Weights of a small GPT-style language model, trained from scratch on English Wikipedia: a variant of Muon for these matrices.
Each number is 50 + 10 x the weight over its row's rms, rounded and kept within 0 to 99. Layers, rows and columns count from 0. The size before them is the row's rms in percent of the matrix's.

# gate: layer 4 MLP gate, 192x64, rms 0.112, rows 71-87, columns 0-63
# up: layer 4 MLP up, 192x64, rms 0.101, rows 71-86, columns 0-63
# down: layer 4 MLP down (transposed), 192x64, rms 0.0933, rows 71-86, columns 0-63
gate71 094:46 57 51 57 35 51 49 69 27 57 57 60 64 56 59 53 63 48 40 46 30 58 62 58 37 62 53 49 72 61 60 48 72 62 49 35 46 59 34 55 58 53 50 40 42 55 41 56 37 61 50 49 39 43 36 56 43 53 38 51 62 46 51 52
up71 095:57 63 64 52 36 44 66 37 50 59 47 60 43 37 39 53 56 47 48 62 38 60 57 56 70 43 40 57 62 56 58 57 56 42 49 42 65 42 30 52 55 43 45 46 49 38 58 43 62 46 38 35 66 51 52 46 33 72 46 61 34 45 39 56
down71 093:42 59 38 54 38 45 36 65 51 49 41 48 51 42 42 46 33 55 39 49 41 50 35 47 49 61 44 27 48 49 41 45 34 40 70 49 43 46 50 46 48 50 47 79 50 35 47 52 55 49 61 62 26 54 59 51 53 48 49 25 52 56 62 47
gate72 092:41 54 44 54 56 59 45 43 40 50 61 64 67 51 47 40 41 47 43 48 46 43 47 59 42 59 60 46 69 60 35 65 47 54 58 48 41 40 39 35 35 37 31 48 66 58 69 47 45 47 48 31 57 46 55 66 41 58 62 38 58 63 67 56
up72 094:48 57 48 58 40 53 53 34 55 43 40 44 58 47 48 38 50 36 51 25 44 63 38 53 60 41 43 49 54 41 44 45 59 36 29 56 54 41 48 52 73 49 49 52 52 52 46 14 42 58 44 49 49 40 37 44 38 42 56 35 46 55 35 44
down72 103:57 55 56 63 45 50 63 55 37 36 39 42 26 46 44 66 58 40 42 63 72 75 57 54 49 55 52 57 52 46 60 50 48 48 47 45 69 42 50 50 50 51 53 34 53 47 49 60 64 64 49 55 44 58 51 41 49 54 44 71 54 50 49 24
gate73 112:48 44 40 54 68 39 44 63 54 37 42 49 51 62 44 59 64 41 55 52 54 61 48 39 47 50 62 48 57 47 57 59 59 54 37 63 46 62 37 46 49 65 42 63 42 62 45 57 62 81 42 36 42 61 70 52 41 45 36 56 49 33 47 51
up73 105:39 67 65 44 42 51 50 40 37 41 44 61 42 43 73 53 75 66 49 69 68 62 38 61 41 48 42 51 54 61 46 61 54 45 49 48 44 57 37 57 47 57 52 46 44 51 47 34 39 67 35 52 59 48 47 55 35 56 46 59 57 48 66 46
down73 100:57 49 43 46 74 44 60 52 48 47 55 44 48 50 45 53 69 53 80 62 58 50 46 62 62 50 45 71 52 54 49 56 54 70 30 46 42 61 60 57 48 47 70 38 63 54 54 43 45 42 51 51 46 55 43 34 39 56 32 37 50 53 42 45
gate74 098:45 39 62 54 41 67 46 63 55 48 42 66 56 52 55 63 59 54 36 55 51 41 42 49 67 72 56 51 59 42 41 39 51 45 38 49 53 61 62 45 38 57 40 56 55 55 46 47 47 51 41 54 54 60 33 43 32 30 75 52 41 62 64 57
up74 101:31 53 29 46 42 56 55 62 85 51 57 48 64 44 55 56 38 60 49 56 54 41 59 42 39 44 45 34 40 52 42 49 47 61 56 43 50 42 41 40 47 67 60 48 48 37 56 50 45 48 43 63 45 67 68 48 52 50 32 51 49 57 50 65
down74 105:46 53 42 75 48 43 41 73 50 58 55 49 27 36 46 48 50 60 62 64 56 58 46 55 58 65 36 34 48 65 40 48 46 34 42 37 37 59 55 39 43 57 58 34 58 42 48 63 49 45 49 43 53 47 49 50 46 52 55 62 37 51 33 62
gate75 100:57 67 48 35 51 52 31 40 44 41 55 55 48 57 43 48 50 69 35 29 43 46 58 52 37 33 64 53 50 57 49 57 43 43 27 52 41 58 35 37 50 47 45 54 54 57 45 54 59 41 53 53 35 46 57 46 52 37 70 59 46 42 74 41
up75 103:43 49 51 53 61 28 53 51 48 60 41 56 56 54 50 47 32 56 56 47 50 37 37 20 66 49 61 73 49 54 51 43 56 59 53 71 44 48 55 41 56 40 58 32 30 45 42 53 54 54 56 51 47 45 44 54 69 36 48 45 51 45 67 54
down75 103:59 67 32 39 58 51 55 37 57 53 72 55 30 51 46 47 59 57 45 59 46 53 50 48 49 31 58 44 55 56 53 63 46 51 22 51 73 57 47 46 27 51 54 58 39 43 55 64 57 41 55 45 51 43 59 49 47 34 47 60 41 47 48 60
gate76 096:49 28 62 65 52 48 55 63 57 32 50 44 37 45 61 36 58 37 52 58 38 37 60 63 55 41 54 62 37 57 63 29 46 47 40 45 56 48 45 48 49 37 58 52 50 47 42 45 56 48 43 54 58 60 41 40 30 48 34 53 42 32 40 65
up76 097:54 57 34 51 54 53 36 42 51 34 55 51 49 41 53 42 58 49 52 59 66 50 52 45 34 48 34 68 56 52 52 57 49 18 46 51 37 46 51 57 44 45 34 49 37 59 49 51 54 39 58 36 45 44 39 44 47 58 56 28 65 42 29 66
down76 097:59 54 66 33 62 50 62 42 66 51 57 40 44 51 51 49 34 44 40 38 72 33 45 45 62 56 49 49 46 57 50 32 43 53 71 28 64 37 59 51 51 41 52 66 49 48 35 71 58 46 53 40 45 42 57 47 59 45 48 47 56 46 40 53
gate77 100:66 57 37 58 48 65 49 68 36 55 52 51 49 71 36 44 50 31 52 65 47 61 56 57 58 60 62 67 48 53 55 61 53 45 66 39 52 59 60 39 32 46 48 56 57 56 37 44 54 51 47 44 56 49 38 61 43 65 52 51 28 59 64 51
up77 094:59 66 48 48 53 65 46 58 56 42 64 54 43 38 35 49 52 47 48 26 42 48 65 43 32 51 33 52 64 48 54 57 36 27 37 57 67 68 47 51 47 57 42 55 47 40 36 49 56 52 49 65 57 44 68 71 52 47 46 49 50 44 44 58
down77 095:50 42 68 42 46 49 65 49 34 57 63 40 34 38 56 52 39 69 38 41 57 50 35 41 56 30 56 54 31 51 58 41 53 61 50 33 67 49 42 56 45 52 40 52 58 55 43 47 53 56 44 50 35 25 46 50 62 44 47 53 65 54 37 43
gate78 104:47 24 62 54 45 52 70 54 37 50 53 47 33 48 56 55 45 45 49 64 49 45 59 43 54 61 66 38 61 50 64 41 55 61 53 45 46 56 32 53 44 47 71 40 61 46 36 58 62 46 57 47 48 63 39 44 39 48 48 64 28 43 40 64
up78 108:55 45 45 64 67 49 43 44 41 62 52 54 54 50 48 42 45 54 53 47 54 58 44 60 65 50 38 65 53 40 45 60 59 54 38 71 42 41 44 56 74 42 48 59 43 57 74 44 61 55 42 46 57 44 48 35 27 44 72 45 54 48 62 36
down78 105:61 42 35 45 44 59 59 55 42 44 32 50 42 64 61 49 31 52 55 38 39 61 57 52 48 52 42 70 54 61 39 61 39 53 39 79 35 56 46 69 49 38 41 44 51 53 52 57 28 51 50 57 63 48 65 48 50 54 60 49 53 56 63 50
gate79 102:47 40 43 40 40 45 46 37 43 58 52 46 47 55 70 50 40 50 53 51 60 49 43 34 57 54 52 60 61 52 60 55 45 61 61 43 46 50 52 27 43 52 36 69 50 42 58 37 59 68 33 44 62 50 61 50 50 68 51 43 76 61 35 41
up79 103:54 62 54 63 78 49 52 64 61 40 40 39 54 47 63 54 44 42 43 58 55 42 44 48 49 30 50 45 51 46 53 37 60 62 35 49 49 47 73 46 39 54 49 56 67 55 47 69 64 34 36 51 46 62 44 36 61 47 56 42 39 42 38 42
down79 096:72 39 58 42 65 54 51 58 46 53 32 36 47 45 56 29 49 64 41 44 44 55 48 66 57 54 44 64 59 51 63 28 54 67 42 56 48 48 38 37 48 54 36 57 40 56 38 50 44 35 36 42 43 61 38 51 57 40 45 47 62 61 48 40
gate80 095:34 32 46 42 40 42 39 57 42 45 55 74 53 30 56 55 62 59 48 42 64 61 51 54 37 68 39 47 58 53 43 46 62 47 50 48 48 43 60 40 42 50 50 40 27 52 49 46 53 42 33 48 53 60 44 35 43 63 59 65 40 32 51 40
up80 095:48 58 50 22 44 49 45 47 44 60 65 32 34 32 53 44 56 48 50 38 41 46 39 33 36 38 38 42 38 50 49 52 46 49 53 59 56 67 37 37 41 54 62 48 42 45 48 56 39 54 48 39 67 55 43 45 52 37 42 57 62 70 50 35
down80 101:53 52 51 43 49 50 62 49 56 46 48 60 48 43 54 41 50 48 53 50 49 50 66 67 58 61 39 29 56 44 45 53 53 51 43 34 39 39 37 41 58 50 38 29 41 61 62 57 43 46 21 59 44 55 45 56 54 46 52 67 38 21 62 41
gate81 098:48 54 45 45 69 46 50 48 52 48 47 36 38 51 47 42 39 52 70 56 15 55 51 65 47 45 66 52 64 52 57 58 62 53 49 38 59 37 52 61 54 27 47 58 45 73 50 52 58 41 35 54 54 56 52 51 42 49 39 47 45 52 49 67
up81 108:36 56 62 59 39 37 45 36 38 62 43 74 33 56 39 25 33 38 47 50 50 33 61 38 48 50 51 56 59 57 51 44 48 46 67 48 46 32 50 65 68 50 48 47 45 42 43 40 34 51 43 50 51 41 45 48 51 44 46 50 47 52 66 52
down81 107:43 55 52 54 50 43 66 53 60 56 41 63 50 50 49 34 52 49 62 61 33 40 57 17 60 45 54 44 62 35 37 67 57 45 49 55 59 55 43 60 58 48 29 54 45 45 54 51 39 55 38 55 43 42 54 53 54 40 38 47 51 49 80 45
gate82 092:45 44 44 62 39 49 62 45 50 55 54 48 32 58 59 60 38 55 48 43 41 60 58 61 45 44 47 37 41 44 48 52 34 60 45 41 39 58 33 52 56 63 84 59 56 61 42 48 49 65 60 58 64 48 72 56 33 58 42 51 52 59 53 42
up82 097:63 26 43 41 67 39 53 63 36 56 45 61 44 49 61 47 33 38 48 49 52 35 64 57 47 40 47 47 66 40 51 50 44 59 42 52 45 41 38 51 61 36 48 46 49 64 34 61 55 49 51 60 52 55 49 45 39 55 41 63 76 67 50 63
down82 096:61 50 43 55 57 30 45 56 45 62 45 52 31 52 54 51 66 55 48 29 56 50 48 45 69 39 63 47 43 43 50 72 51 45 66 69 52 52 36 35 64 38 54 60 54 54 60 44 45 49 59 44 59 33 45 62 57 40 56 47 31 43 60 43
gate83 108:45 50 72 41 48 53 45 36 51 54 34 54 38 39 63 46 52 55 47 53 34 54 53 40 40 45 59 51 51 36 55 43 71 55 52 53 55 56 50 66 56 69 63 52 65 54 57 35 47 52 65 41 61 50 49 58 62 56 47 48 21 32 52 34
up83 094:61 43 47 56 52 53 73 35 44 60 33 63 59 43 53 72 48 46 42 47 49 45 42 54 56 59 40 39 56 47 45 33 36 54 65 38 42 65 52 50 59 46 43 73 44 69 58 37 53 58 62 55 49 42 43 47 35 52 56 45 59 36 47 36
down83 099:73 54 47 51 50 49 41 54 41 46 43 51 58 39 50 49 44 65 56 41 47 48 48 50 44 50 44 63 38 43 72 56 58 61 45 56 40 49 52 49 41 50 40 63 28 47 47 53 59 46 55 38 62 73 66 40 40 79 62 59 59 40 55 62
gate84 095:53 56 63 55 51 51 54 46 43 39 71 64 65 63 59 48 53 38 40 52 28 51 50 41 27 41 35 63 43 32 38 47 50 55 62 44 27 50 37 55 53 49 60 47 53 54 53 44 57 51 36 52 65 44 53 54 38 59 46 54 43 45 43 29
up84 100:44 42 55 45 49 57 57 60 48 54 57 55 67 49 55 58 57 44 46 55 38 47 55 52 37 49 75 42 40 29 53 39 38 47 59 66 57 55 62 64 50 55 43 56 42 53 47 46 54 38 34 48 36 28 36 53 49 30 59 48 56 67 37 29
down84 100:32 51 49 49 37 53 53 55 60 63 53 42 46 56 46 38 47 54 39 61 46 55 56 29 66 63 26 47 62 44 37 47 61 68 47 56 51 63 46 43 49 56 46 45 59 50 63 65 30 65 42 52 45 55 48 54 57 64 62 38 50 48 41 73
gate85 103:29 52 46 37 41 51 49 55 68 35 40 52 59 36 38 36 58 53 49 55 45 42 62 44 44 62 45 64 59 57 39 53 41 40 65 61 55 59 66 57 54 53 44 59 66 47 63 41 73 53 36 47 36 63 50 41 37 59 44 47 47 56 40 40
up85 102:47 56 47 39 57 54 17 62 66 47 52 55 32 61 24 41 58 42 48 49 57 57 45 40 48 57 55 46 45 53 50 32 41 42 62 58 44 53 61 41 48 40 34 46 49 56 60 50 41 54 38 66 58 54 52 63 55 68 40 58 63 54 58 53
down85 096:40 45 59 58 53 38 49 34 54 44 71 46 57 54 56 58 41 72 60 40 48 52 45 68 34 55 49 52 42 50 44 42 52 60 63 37 44 57 57 58 59 49 42 32 61 44 47 63 35 39 64 59 68 65 47 45 52 50 32 49 32 55 58 44
gate86 105:44 56 51 48 52 54 62 56 38 56 61 62 40 70 59 69 63 49 74 49 45 54 50 40 54 59 38 61 50 51 60 37 68 47 33 57 65 66 55 49 59 47 56 60 44 55 41 42 65 62 59 50 51 72 58 58 66 57 41 50 42 50 60 51
up86 104:56 51 34 52 48 56 53 61 48 40 49 41 44 58 47 37 64 34 39 69 47 29 42 49 40 45 38 62 44 65 41 35 52 54 42 50 55 37 32 48 49 41 54 55 64 49 42 39 49 38 49 53 45 45 53 40 61 46 32 18 42 51 52 39
down86 109:48 56 44 52 48 52 44 44 40 55 62 51 75 46 56 27 39 55 62 50 51 54 65 50 66 36 66 46 56 47 59 49 45 51 49 52 29 44 33 51 47 43 35 50 48 60 57 44 39 58 62 65 49 39 50 41 47 28 53 51 78 45 46 53
gate87 098:60 56 66 39 52 57 57 43 44 58 40 31 40 53 50 40 43 46 42 55 38 41 48 49 46 55 58 50 33 40 34 59 44 25 54 42 46 65 48 51 50 66 55 60 55 50 36 42 42 48 47 59 59 42 65 47 28 47 66 60 54 54 24 52